Part of a small language model's weights.
Size: 11 layers, 30.6M parameters.
Architecture: tied embeddings, capped logits.
Training: 419M tokens, 6804 steps.
Each number is 50 + 15 x the weight over its row's rms, rounded and kept within 0 to 99. Layers, rows and columns count from 0. The size before them is the row's rms in percent of the matrix's.

# up: layer 2 MLP up, 1792x448, rms 0.0398, rows 598-612, columns 224-335
# down: layer 2 MLP down (transposed), 1792x448, rms 0.0258, rows 598-611, columns 224-335
up598 099:39 40 78 58 50 59 57 55 48 58 50 49 78 47 45 66 77 35 54 78 46 50 60 53 24 24 82 51 80 48 77 69 58 70 29 36 52 31 53 42 44 56 38 60 47 47 43 36 65 79 72 57 32 13 41 76 56 45 38 47 31 74 55 73 63 50 44 42 49 53 42 48 71 28 85 42 48 53 30 46 44 58 40 43 26 62 38 31 75 67 27 36 50 88 34 48 67 50 67 37 53 48 75 40 49 44 61 40 38 39 55 41
down598 077:47 57 46 70 33 45 39 25 10 69 34 66 43 08 44 34 74 19 59 43 75 56 38 68 84 50 44 54 30 70 74 64 44 46 65 27 41 50 21 52 61 66 84 40 47 47 58 73 30 60 58 09 65 46 44 79 46 54 41 78 53 51 44 28 06 55 66 49 50 62 45 13 41 64 37 65 79 69 50 57 44 33 78 47 53 61 63 51 48 43 44 77 45 53 59 49 52 27 47 52 64 62 48 56 51 28 59 47 67 64 49 31
up599 100:28 24 32 65 46 30 38 55 81 79 50 28 43 63 53 45 42 25 42 65 39 94 40 83 49 48 60 54 61 83 42 57 51 55 11 47 41 57 59 50 41 67 60 48 52 44 54 55 76 43 59 73 53 41 62 46 51 91 60 51 32 35 66 60 35 44 52 49 33 33 21 56 44 59 51 68 48 31 46 67 56 50 28 30 64 52 49 57 47 61 45 06 22 54 56 47 47 54 57 45 47 38 39 64 33 35 35 31 42 46 78 73
down599 106:80 51 69 45 91 56 41 45 83 38 62 51 33 62 45 63 49 47 37 52 51 23 47 55 45 56 33 48 32 50 34 44 53 70 54 30 24 60 40 59 62 55 63 72 63 35 49 55 41 49 56 62 53 35 41 57 63 42 36 53 44 52 40 53 81 43 59 45 42 53 31 31 56 58 55 42 83 52 45 30 62 32 16 57 63 40 66 43 41 41 45 72 46 30 36 54 61 44 57 41 49 58 74 64 30 32 41 29 68 50 26 21
up600 101:43 47 37 21 73 44 68 55 59 60 26 42 49 73 50 51 45 48 48 52 43 62 42 34 52 42 36 63 42 31 42 20 73 30 05 45 61 38 84 64 59 44 22 63 45 55 03 63 70 54 14 67 59 44 70 49 64 32 81 47 65 40 48 36 60 58 43 39 59 44 58 77 61 33 27 52 56 36 30 55 43 54 38 50 44 43 35 53 45 40 52 32 51 46 50 35 34 58 51 40 50 39 37 36 55 49 32 36 44 55 78 18
down600 101:21 54 35 73 31 61 30 39 52 42 63 10 49 42 73 46 53 36 55 46 43 31 26 70 69 63 67 47 79 52 23 39 68 28 29 59 61 40 74 53 63 47 77 61 74 32 67 44 49 59 43 66 68 50 65 41 33 72 68 43 39 75 46 46 26 42 51 42 61 44 30 32 27 35 78 30 49 46 38 55 40 30 36 39 48 51 45 49 69 75 67 55 57 41 31 44 69 50 38 41 54 51 41 46 35 51 21 39 20 47 33 76
up601 115:45 32 55 32 55 47 64 60 65 34 41 71 46 71 80 42 44 22 61 60 54 52 49 59 23 30 34 61 70 29 37 51 65 68 47 73 58 46 46 25 43 56 21 42 60 45 49 68 58 45 57 44 34 08 28 72 56 43 57 41 48 46 24 72 88 43 34 44 45 59 53 81 55 45 62 56 72 47 43 24 41 67 43 65 19 41 67 46 38 50 52 58 52 55 34 37 44 48 74 56 51 72 34 39 26 57 59 45 55 31 44 48
down601 129:61 51 54 36 31 60 27 52 17 55 41 53 64 73 72 41 64 40 54 32 49 50 60 50 56 38 43 62 35 63 69 55 56 42 63 43 49 74 68 52 72 60 57 62 30 46 35 43 59 62 37 69 10 50 63 71 62 60 59 66 73 66 56 39 66 40 61 58 49 75 39 20 66 24 75 49 65 33 61 36 42 36 24 52 28 27 57 37 31 63 57 30 36 73 62 56 40 60 36 48 41 78 49 56 44 54 72 42 30 44 63 52
up602 084:11 36 42 56 58 22 71 63 66 40 30 28 57 46 52 50 64 33 30 81 52 36 14 59 54 42 69 51 63 41 50 66 68 64 43 20 41 49 50 49 37 65 44 63 21 40 32 26 30 82 24 68 75 30 37 50 55 48 20 54 44 57 45 69 71 68 51 49 40 55 07 38 23 51 50 64 45 68 53 46 25 77 70 67 37 46 32 32 50 49 31 41 47 72 79 53 45 56 55 22 33 29 56 62 58 64 41 47 57 53 70 50
down602 073:48 51 20 58 57 43 47 41 61 38 36 45 65 57 43 70 57 29 43 71 47 46 29 51 53 53 72 54 43 47 34 65 25 58 34 02 58 21 44 52 32 75 61 58 22 73 48 46 42 90 54 63 54 54 24 40 46 45 26 68 37 40 52 37 70 59 41 62 27 46 32 43 26 57 44 53 46 62 25 34 31 39 67 56 39 47 41 55 49 42 60 47 58 77 47 39 54 53 38 28 38 35 74 56 58 35 36 43 44 43 76 47
up603 086:34 28 46 65 49 29 61 62 69 50 38 36 63 57 84 69 57 42 41 64 62 51 23 60 60 50 82 46 73 39 71 66 62 57 35 31 44 40 73 50 41 70 36 66 31 42 36 35 42 90 27 58 23 29 49 35 60 47 48 67 45 50 51 60 58 59 52 80 38 72 28 50 50 63 49 38 39 61 63 74 43 48 56 53 44 54 52 28 40 52 33 56 44 68 70 44 33 53 50 25 39 49 62 47 52 62 32 69 23 57 75 64
down603 094:55 65 42 38 42 39 39 43 47 52 37 41 59 45 51 59 58 34 36 79 41 42 42 63 73 41 72 62 62 57 70 38 44 62 37 15 43 27 50 48 39 72 67 71 19 83 19 32 61 87 53 50 34 44 50 36 72 55 21 59 45 44 57 49 67 29 50 76 29 58 50 39 62 34 53 46 56 45 66 60 20 44 64 63 35 50 53 59 24 56 55 47 59 83 64 57 44 52 58 34 48 21 84 52 69 35 43 72 44 71 41 47
up604 084:16 49 43 67 65 32 70 81 59 39 31 23 60 65 64 75 68 43 40 77 50 52 29 44 26 48 69 43 58 29 54 56 64 55 52 28 43 32 45 49 33 71 58 69 22 48 27 13 42 70 28 53 85 20 55 58 52 40 40 48 39 46 36 77 45 49 37 45 23 62 38 50 44 74 42 32 37 57 36 45 39 50 47 60 35 59 48 47 30 40 25 48 49 76 63 42 32 62 52 06 45 45 54 55 43 55 43 48 55 39 35 47
down604 081:42 46 25 73 49 20 68 62 62 34 44 40 12 63 61 62 71 43 27 78 42 58 18 52 47 74 49 47 67 62 47 55 60 50 44 38 49 53 69 48 23 62 52 51 21 53 25 49 52 76 59 60 48 38 62 31 35 37 43 62 54 46 38 64 56 65 41 60 23 52 46 57 55 70 36 49 36 51 46 47 60 38 57 51 39 68 37 53 28 66 37 52 44 76 45 37 30 48 47 21 33 32 62 59 49 58 20 44 69 45 71 51
up605 103:47 31 66 61 58 47 58 76 51 49 50 47 53 64 59 44 61 33 47 44 47 49 38 39 40 45 48 47 37 61 34 46 40 48 23 11 58 47 30 38 45 45 66 52 50 48 44 37 41 59 32 63 34 41 69 44 64 36 57 51 72 38 42 45 34 71 34 42 50 57 15 53 99 53 62 45 66 40 30 40 41 76 71 59 41 72 67 46 50 57 45 42 16 33 48 48 32 36 56 54 47 60 66 54 54 71 65 47 34 51 52 68
down605 114:42 76 77 60 46 75 70 61 72 60 80 67 41 38 52 45 59 56 73 34 77 55 34 22 36 58 57 58 61 77 55 59 37 37 89 37 57 54 35 65 52 28 34 69 42 40 65 34 58 13 63 60 67 47 45 52 64 64 48 50 46 31 58 33 85 54 19 47 28 47 54 36 56 55 66 44 37 76 66 35 46 43 43 47 68 25 41 67 51 82 41 62 62 30 35 55 50 47 38 63 70 35 56 52 62 46 53 30 45 79 40 56
up606 073:50 19 10 50 80 49 42 48 41 61 48 26 55 64 71 43 46 31 15 55 33 28 35 39 63 50 48 45 59 38 72 18 59 44 36 38 41 35 73 52 52 64 32 41 38 29 27 55 66 45 61 51 59 49 45 55 52 61 21 22 50 67 72 33 47 78 19 70 62 56 72 11 60 48 44 49 74 44 52 48 16 57 59 52 61 61 46 63 28 52 46 54 67 40 82 42 49 44 25 45 10 31 69 59 78 66 52 51 55 48 64 62
down606 095:71 62 67 59 61 64 55 49 21 65 38 85 81 41 13 47 43 41 64 27 50 56 57 41 41 55 49 66 30 28 83 44 61 51 40 53 57 73 29 69 56 27 49 48 61 57 73 41 56 29 64 30 38 75 47 53 48 50 52 66 70 29 38 50 32 50 60 62 33 56 62 52 44 62 40 58 54 51 42 49 69 49 75 84 47 43 43 60 41 48 74 51 66 48 42 56 40 70 38 47 54 50 41 58 58 43 92 37 66 62 39 61
up607 088:38 19 72 37 87 56 64 78 59 47 45 53 55 50 59 68 51 43 36 71 41 63 57 22 40 11 64 34 74 48 59 35 59 51 48 46 53 57 46 55 35 58 31 56 37 25 54 52 59 62 32 55 46 51 33 47 73 72 41 41 49 68 84 57 61 58 41 58 55 74 19 27 19 57 40 19 60 52 26 57 38 70 58 56 43 58 42 24 46 45 34 32 28 62 46 58 50 57 52 51 41 28 54 46 52 25 41 57 49 59 63 34
down607 080:65 84 51 61 34 36 51 66 45 52 50 55 46 30 32 44 49 59 25 54 55 62 41 46 42 50 33 55 52 75 45 76 34 54 40 36 46 62 53 42 47 12 64 40 60 51 40 56 39 41 78 48 72 28 74 63 60 36 44 64 45 33 08 47 46 43 72 58 57 20 44 39 62 18 85 60 36 55 71 49 55 34 41 48 56 25 40 81 49 56 45 31 68 28 27 58 45 62 59 33 47 59 74 63 48 46 73 52 52 54 39 56
up608 109:34 33 60 42 53 37 68 81 52 40 22 41 62 60 99 36 47 06 30 67 47 38 31 31 41 43 54 74 66 46 34 38 70 62 60 68 44 46 60 43 57 68 42 24 44 20 44 33 50 51 51 74 44 36 59 64 53 87 50 35 70 45 52 40 53 48 47 27 45 57 49 62 54 69 31 41 80 54 55 34 53 57 41 64 37 53 45 26 50 53 47 52 43 54 55 52 50 49 58 49 33 61 37 56 34 58 68 54 41 46 58 47
down608 102:56 60 63 46 48 42 29 54 49 55 46 68 36 76 51 68 64 39 46 71 69 21 51 58 73 39 39 60 64 64 37 48 67 34 45 23 59 39 30 48 65 44 57 71 39 43 63 17 29 50 79 42 41 36 48 57 31 54 37 47 35 46 29 50 55 73 26 69 50 32 32 34 51 30 38 47 73 55 43 28 35 46 61 64 49 77 49 33 51 47 51 42 58 53 48 50 34 28 74 77 33 38 50 53 64 48 40 38 56 77 44 42
up609 091:52 39 46 54 54 45 35 58 80 55 55 40 44 57 69 52 38 49 39 39 35 60 57 73 16 54 75 68 60 47 33 53 60 41 39 45 50 42 38 41 30 60 60 58 59 60 57 44 27 41 31 60 17 37 42 51 31 59 39 46 45 38 33 74 39 33 42 39 49 42 34 61 22 41 54 53 53 17 44 50 60 62 36 32 51 38 51 56 32 68 41 56 33 66 42 55 55 39 69 57 56 58 31 43 34 46 57 61 28 45 59 89
down609 121:44 72 62 40 78 53 50 56 38 31 55 34 45 42 49 58 54 55 63 30 64 23 67 35 66 73 63 51 24 41 86 29 27 54 60 62 43 67 38 58 48 54 58 74 54 43 36 40 58 45 60 46 17 22 43 36 60 71 72 46 58 42 58 37 58 63 62 59 42 52 61 37 60 62 56 54 53 44 62 28 49 58 54 69 37 59 51 29 77 43 53 55 60 43 47 61 39 34 36 79 56 34 70 51 30 30 30 53 43 55 44 49
up610 103:36 59 42 61 29 40 44 74 62 42 70 61 50 47 58 58 67 37 49 75 45 66 33 60 69 50 43 35 48 70 23 57 69 45 50 54 61 43 42 33 33 28 41 47 50 33 40 34 57 38 43 60 57 64 69 49 41 53 39 57 50 69 34 57 17 76 23 65 56 49 41 56 43 62 74 76 57 42 26 55 70 65 36 42 61 43 40 48 48 51 47 44 29 40 52 70 28 31 55 53 58 14 36 44 22 63 61 25 42 45 67 63
down610 118:35 43 59 54 48 32 60 60 38 48 36 47 49 47 52 25 58 67 28 52 49 46 78 56 48 57 55 78 43 57 57 65 31 37 34 55 41 45 49 65 54 77 41 35 37 48 65 69 53 65 52 48 41 37 55 42 37 49 38 58 41 63 67 65 39 38 58 53 21 48 55 44 43 34 52 52 42 47 44 53 69 47 34 78 59 56 42 53 68 45 73 22 44 60 61 49 36 40 19 46 46 44 60 75 80 50 57 13 21 56 30 53
up611 091:36 65 34 64 61 41 45 72 60 50 43 62 71 33 89 65 66 68 32 73 40 42 59 37 58 51 83 17 75 55 60 75 61 33 28 61 63 50 78 43 47 42 47 57 50 50 55 26 56 61 27 59 33 56 65 24 60 42 52 45 46 56 48 54 53 37 24 37 51 40 08 65 24 53 38 71 49 38 32 68 43 49 42 34 19 26 41 43 53 38 24 57 54 56 57 51 41 74 50 14 41 31 31 46 25 61 50 64 30 36 59 17
down611 084:67 73 59 46 59 57 16 66 52 64 46 31 46 91 48 18 40 71 69 50 18 49 50 41 54 65 35 71 49 42 55 53 41 33 54 45 52 21 41 71 56 54 31 35 69 52 47 52 65 69 48 53 40 66 48 37 52 51 34 56 55 52 52 14 58 28 50 68 64 40 63 46 54 45 34 30 33 37 43 64 71 47 44 36 58 60 59 45 63 18 47 54 59 55 20 50 80 58 73 49 61 47 74 41 50 45 32 77 25 53 37 44
up612 095:11 35 47 45 68 24 55 69 60 49 46 46 47 43 58 69 56 39 34 74 59 31 26 39 53 47 56 64 49 49 46 54 73 61 27 20 33 42 65 38 28 65 37 63 24 28 28 38 27 86 44 71 51 15 53 51 63 60 36 35 49 53 45 52 59 68 58 42 45 76 16 51 48 51 41 36 45 50 34 43 35 69 65 41 32 75 36 20 44 47 23 44 48 66 66 33 38 57 39 17 36 36 62 37 55 45 43 54 41 54 71 43